{
  "rope_theta": 500000.0,
  "tie_word_embeddings": false,
  "beta2": 0.98,
  "weight_decay": 0.0,
  "batch_tokens": [16384, 32768, 49152]
}
Each number is 500 + 40 x the weight over its row's rms, rounded and kept within 0 to 999. Layers, rows and columns count from 0. Numbers have three digits each. The size before them is the row's rms in percent of the matrix's.

# v: layer 3 attention value, 128x128, rms 0.128, rows 43-63, columns 0-127
# o: layer 3 attention output (transposed), 128x128, rms 0.139, rows 43-63, columns 0-127
# q: layer 3 attention query, 128x128, rms 0.134, rows 64-67, columns 0-127
# k: layer 3 attention key, 128x128, rms 0.135, rows 64-66, columns 0-127
v43 109:503545502485527501490472477525513515570462493500524522485603568580601496489581474483502537485497493515491512422561499519489528531465522548514530516451551503494506496491525546459413510495389529482567515454525466426539512492488501479511501474456555481501520498546457567494467559486482452537490538507480426515547446532463501532428498461502431415431564503413487553446477505503491458469469
o43 103:486478471547430558529509469474511469526491499510468506498376479539511483525478459471545367497564508491484515528495456554511450538474499450564525450485495458431470454499563533444521514485588484519474469502479488503521565541447539481431451493505460536549436543483549488478526472493444503520502518512522503479470520467483523540525507503503615561548458503493468460602507577477455560528487
v44 106:489451572519485544498560457438471500553490502517460481560458535407479435510601510530516422525423487533512527503501512487509572513514554497520494464482568478523507531567510565534492492412512521541485485496505465528472463477505514439503558511512558486554518516506432475499536446458554478517464458492529427490489529507455545495367462555529518553543462481457489549535500534485474574482557
o44 100:548470477596555489523494525524571560517476482443454494496497571547506509519501511487522503543526595464490513462509520578475583496449505473536485570482489534469493521490493512495513473556475544409466492508432431512533546498453462531403497461456502495507442554469532491527406413498477521508465600502540514409454467496472474428535503463490496531452529486526503486550499462504466439521509
v45 104:539447495505495517511547440501457537435478531475545508491506516632466561514524500433531526563479511507505539497494482498527407521482558504541501522399555430541525541541468487424458567508489510476574587486454515469514535498501457547509492425561398521574490479496507517481468525495496494470524536548455523498534448466527493526489523513451612448457498500478509453506488480562501479485508
o45 104:516458550549496536554504518534504503399489460530546535499450448496554506411497414447530517440567468503447573492543479443550438467522453445475459492542508489510483470553437465468548507530528495546511490434453554522524519512473515477555517535504565556523516474534438446527524516439545472534542478500472470516518465454451592526488464492420512558560470487468549557510517541518542518460510
v46 116:506467535573515529543500519482519486463508554422511415483515611473472528553504474499475558518426536502562443543492487504460442516506534526482447486477618547578526548502584498479538489476505518564590438520513467456532480528518551523444533525516485481499477522544463483501596491492490479492494535468480419494481452478504483605468549549514557504491432487482476534500481519515472516460530
o46 116:542488512582539540479492492458506503492440545556497507479486499500586486490487493502500404462619498436458549480504539526551577584595501506572427488493454490519488459468516531469537533494489513457462478474525477519564535524421518477430497472492539490485485476502456523530431456425456546516558480536528513453474473460495510425517468472524569507535524479504548483549439490489516522583464
v47 114:481474462476511500546508424573497440462505466592588492492487447558580521478539478501525492544487458468495504542574511488541558476471473465590450521457484485501507533507416497485498511524492512491537496552486481488436456506481475497499491431470554441509516522524546419493426532479471486523519499534552633477532514495501510480520434438469471475438516467503577428479503481553519443507564
o47 117:472507554465560462508510529526493416475482509496501531508496462565520488517504409490503550538453515576431544488535474484491371491458455476474557544480480501557462510526466408506545421485499459582514492465471490451510542516535520495597451482481499555572544493482463508481533537595554503521558457450467460531488479473459533542476507542435495497501478508474543572521564505516466495460496
v48 100:510473442526535496470420505516467521500500474476542550588525617543494577510526488439475541491513495520494467492419505493481431457492458496459493518479489456471510430449527490475401482496436491477490398484461564507592532448552548500476513487484584519518509494514485585504467596471487507538500493536479487478507492510506479488460542507457457542548474507432512539467419484468463565510540
o48 107:488522499519460576535512504483483539524517480520489478473469450509509478481490591533544423449496466399482497497500511531502499576482543482575489407545546483469509462586514473510526585524531529550473529503531535532448560497446542508460508495490475510492454494445525506513489465453435553446543531483516481491483527511532404527508468461512625490555477515483426440453459506468463548429447
v49 107:444510440472513504503497479537505476499480463529521580476493422552531527390527477504492455431527496527509434541459530490523523517504406465522570608436489468495536534471420525503577582547504467471472560519492558502501527425559465495541459432565436510521504479550512510481434493505509523490463503546496543525544486536498530480530486496447528530566491488441471456527539488512490439551543
o49 115:452522523451529502527473515509465471574576438460558502516511468525437513505509495513506528536468507501433574513479481417505436407436499473485536418503524500514507504567442435521447438499513567557533482498515545513503480547586512511549490504488558515520550524446519539485547514519478519500506510485558430524471533497519384532559455498401490556453467510459493490470536483543456515460447
v50 100:527511542451505490497521557503513547529498477419485577508501572542467461527499519482506478558526453509511545530431494472504435430504488492497509437568449530536448484550462462404474537509590546504518576462581468576554545542535500550503501505457448523517512467452507553520527497525474563501542509461436476466420484494548488482588459479494497459473523500511544475486488548470578451477438
o50 089:498439515526482532491489507502490501388437569553537451550470509434486469457533407479461523410545467527515469476534474400501521553550425490478481526517549466519481498513501524533524495541539472499523492505443551478420476474478473498573493502588535520474489471548479458505467533466588454508504455466462535604569520512492561564448550473510520551511521476468488482467481563524494480523499
v51 101:590510473436532495500478445505521512510514473506498608469493402573455492515468528411467471478527478469469525436479499501478417498508492480458555556505444519514531515514451485520501527525546466421528587536514508529508519504439492561533500468534541451501498510419560621527553534524427534528506513561489612527490497499508496484582522455505496483453526535495522450494511481518509477476480
o51 082:467476511477457490504531537509490521471525483576526523526481507452465450477522411490482544504468441534536506532467517317534492520548493496496472492558546505478509516492488500483490506487518453522536510481462549534477554507599541528567506575520441504484524531529499463532494545510547467464455461454459453673541505498532541554485498478510517462494498433490497516460505522539547445468517
v52 098:533528466491552456498494506563464500508550436537422522460518383508553491457492552508476538481497503547525477447480499480508429531542513519503453543485572439509474572490477534482604567573485527458540482498463447550495538468449507438555455477508393569546517506511530509504520493488507543501504572522529529509439555538500463438479534462519571452529520490511444457492540505510462481551450
o52 092:499524561514438510513515445459501483462482517541554563511521487473504480525559463501542429537529440517487520535568485353513500496457503491458519438584430485493508545547510509539429498450544507602503507458523527523513508506611576514514441519480506467493528481510458533437525509512471449464424486481447451549510480502512524515500446521521439488431467412528512530491534497489522451494541
v53 084:450490499443434493494539480473519485467474505583526528498481473519505505442413527518530486598474535498455563523528524512486643453540506434593565509463482506575534540527443484475470456495492502494524521551409508499454504521457460486512445460510583515498493450422549497530519502511539488481537535477502522545526557460556523472535395495504536461500538498477489448454473494532491467529469
o53 091:502460524483560431480483499541528469464513487419564484490478522546525524507537467392516559524455477565523510443468502480528468473472450519411548587466519479516438473505468478527488443504449461507494504479463490480517508527548407506509518546561500533530535562517492465504564524520518435533515424534503555529469497527420519469513542562439451548481501544527569571504566502499521504456586
v54 093:517478511447485506516537472517531527517500487540488478426522509574572531451551501515458518537517482532415565509518511503470564476460482538590551424455522510553509558553418470420449483417505550485551540487513427480518536506476462513501508481496498513488506457475482563498431633465485533537529478490554469483526541498485498487485428463458476407415515508458523468464504541485496498542477
o54 092:478491517497514520534505470491503427493404531473556482577368448566518484455527431442532459563555497546481506514544501532555447474444431467459535564487508436476472466552523479520527455536564423548469483479447563469515550514480494467561486483524455537537462561554465478488513467502462453521525450509486517519497506511479504519498550535489587557498495497467532500571546517487478548444481
v55 093:464442517473497507566526488500478499470509455566566561529453465530537522448551540440520502470466550523478452539522523501499532465489506490425544587456517387551494519471476508444461483585496500506451510539479504557542620474513503518406443499432554489460527435451498517516485570445518561523519448484478503500522507518472524492459439460467552550503463476477513477504430505468493565507511
o55 096:490539504459535570581463550551564513470534473464564429479487437485533529477517513503537484429541455502433554488450523467535431509408499409536494442483531491524473468599490447545534506511524558554507454481460554514496500495536500528564508525526521506569448589520503492508472471498445454500515459448488478509423497540497432534570494523511540522527475432515472462432525484513481489456522
v56 096:540481493473530449508544493447485435604462475546443438424528480595519514459511481502573441489546449531472467471465524504521478457488427479505596512509498437474477517519500518443472501476475509445546555456434506519502583529564555493487557438584469620503496477466520516512501506519494516494495426517540516475574517485509536498516507471477528503481497476500479500457521418496546465523431
o56 100:542444482485514499500483478449498542460479501444603588563416456516530569444486463465501536475535494554484564521503449497521466422478433439472525540506493483501495517537414495518521485520443511490526520470457506499493465519502471477557474610521548521528492474516491442496525480524522478515577519540431487448559499532461488563589500521389473505489445505483456503495542570531548531474483
v57 099:488520511426469519465512538469596472513536462495480532551486535538464495511448517503500479506502529489498566485438502488481472390526471492422502477513460528502500465505533473544466525498527477511456511575568507507507500525434538505513411511457599474429509514442503509542580460539463485527571523475565511517514577500555465550543442533558413586461482502543505498449461420505492497516449
o57 085:464487479508495401504482490498513533457480503508470466440550511483473519462513522511491521492496469535546432497451575445433564522536535553513515518524521544473509481442489524518490503514491414416499529489504455476502480465584436499460553528567400496491543486527545542427490554506528459463431498485507513669503514535555526479492547488562496443448519494529501494474493482453572483486539
v58 099:516516518551489534442441491508520508582506505466458515503501646477540535543497492443544485487552472495502491531419516500509494479467480468409473469563507486518509447507497518442519514407516539486560511438550471520553457536575574560499579490488500482505502471434482555486514507532519485526443513430459383455484451507478532510544429486494472535498475513474482514481492534462544521444433
o58 090:519427459502509532449461523476498536535427498513523510566452500537471462491492475505507450439516542417510528474495479616497505528498489471544484450459596427484529485497512500513501506534531486428516490517459470531483540516391484542468511454533547520493470476446514506527444444487505557525605500531499524442507493490465427543513568478483617581527488528462473481493467501530488573561490
v59 107:430462459442547560470507508519624488454516556494554456499524468470487463456515542478433510492486509451514489544526516481496483444454443503528494509438516607542460523522486473535509553532535466517463475518570489635429547463449455539496479532472433457425472456580478424484532515524517485517514487491539465500508459441485539459531470533493503502503465437476524479516477473533469493541556
o59 113:465578523446506446589462494486491495596508482513490416485496485514493456531520551505479483548470514541510476555518587530426526511492474521519521489466525510501472455454482505543508435442496504494508449604531538440538481520555494483541493514456473528539475553503558606491505547493484525432472506479553457525475434496549431493498486473497407547455543553470540464506494436517472484515401
v60 105:489535461562550475474506512564476549428543563466544550444520477572496537499461467577415559448546536460517459500465478501504501562492520523560424469484461550452451514481453568470536534482538488526485468486537488511442450435523429524516470576450446516556513557548535511489414428458485504489470570511457551539493455486542498409510525524515506510567499501513452491490501510511467488489489
o60 106:447548513436476471541440467440471441555536492556463520504567545476491417549525474546552479533451503498525479487537499433519487517493521536454502407526463482490488478559513445536490538470555574598490472515539508524498505499482557472473492382491548472506530469480500513492518524483528534508462508472565497544548497507543452496392415500438482488540582538475492496526476478513413516494454
v61 099:583516495596468501553471451534401558546480470461460541459509518519464561585505455520500473517539463506496535491528497492559585510526514505454481436508474511513494422518492539450430492502486540499544526491496525516476487482603480521526549495449548495612511544447525520487457460498513503457457535467474396477538469493518523506471427474455521556466520482448556489519515534468561488470440
o61 096:494469508524522548501506548529471550500445508528529509571460549540512468516503427444544451506517536462517528485455443498490474505431479474523500481433591487552490480571456482503561557529557546487505483421432485531451510518409486490472480410552542487508502499499497459517526416499589509543566535511499539474506537458458475507488559542455570582565549493474448521504462514525445548492452
v62 111:398480528477524542466544506476522502503552368494442480507536477459484528512481530497477579503449510498525500531567500509550499514556550539528459543494559502521502483453505525453624449501457531482486454489476496495468501543520518488490446506565381548536514463498458474497524506458538520514493556490487415473503517497492480566501458511474455389508552549479515501516553532463496491530399
o62 109:542543523605538484491520499459444443472506539461544523504466508498540571525497517458496406546565451477426510481474510517509501489485434486499569480485513522501471536520558552491392490532532416557535526517517488470513500501517498491462497508512622430497449516546457529491504416489468471498461522530501503502406544515451494545488555602543531522474464501453533461503511468421515492534515
v63 102:486520491512495418498587482504507473522493470512402481452544402378511411477383518522512476482440504502484449504519502504505526545492476461481464492516496493447493478524525483562510496492486494488431543547558484516514486515513555389531485516604467548491539497529505404515450511513472517440500486526478580516469591544508484453503537523527532464490536498513488477427546482503481503519499
o63 097:494543482491501472434504454462423490431519502459540507496527511492485550529558514464475586535490480535510482468536479500470502423505522584498540536479409510518562616438484508461475480467456472569521517549531452501460404484555519531517474542431465536499509501522500509466566536596484455511465496490466500475522486522494539443482520535525390445419485534573495511520514484494476474484560
q64 113:509495522503523540495490546482439514396512492606523547462526493506460573435475466531488555498503482502504508446501517489490572449466513536616599481506542516470489497452456552455497441513475517548547495470459495486431432520557473511486580517536547535529522536462524501465452442500437478500509477453499532475438473457563448593537461453487505516513488527535572538522500538547493527503452
k64 131:483516500567523492503470454429507517556497516420467465533474432451511448541482545508523491433433574587470503515465490471440442580443481558472528451490533476487470470545445540488497530440475503532492541514492527616488559536468565533511542587549509469459517511513508579512444534491518506497457467532516477494516509477479505472463495543491538558530463449414509511494460508457450582514539
q65 094:478488502552510507442465502450496502588549477495520453456513530434531504518511478491496526463460534434475501471531526459506563531531508579494489478502565497566555485513484552483505484517533514516475473504591480485525458532462568466470496492556572453509496495485427554434485452467479466551485469482479504505547540506596465499506512544519420535589547449394508530514502430447427532547419
k65 076:522539491512570430562493514463492443581516510511457516456527467440431472502485528450532492530508552560429526441485488520495553562522432593481543432511553546518488454519475546497535495480483541439512503533538486591477521520464535475592499467578488493493493510553545549474471509512507532467544482458556536500494469450443530455466503476543506521484608470472435538450475541525436525490487
q66 102:527439504558623462520455436514537490464425548470506522538562481536556450463472516557449543503472515473524444544487475496471473535528496531468470550484502510479486540524554482507436527522466452493511494512469559532517534484434530502499489420573447447551456466568495557458517535510555497495481511535454491511505511410458490545450551487480562514578546507452483425459514505503414462496559
k66 112:455553505475496506517551495512459515524471546471479441521432492497522539494446482517528475531480517599441559458466527526530459553491517460518514515506470532528487476577439532507515570469539479482503576487550536380503465556543472527488457539451512423442447505498483493516535559520413517478500498508455545465518543507467520478580452427503377444459433519498518494495512529484534526486435
q67 118:481520469454474485474513470590455534559485513468509485501481472515524548508477474520591495480467472541517470505507517530565490521539493412454502501544437434439457477531534493590548551465506483523452499467500571472504545484517489487557481517507465514485426486511528470506488503523511480452459542498616562512476465540474532402494472479459490457558513557610463494466555514471574413448468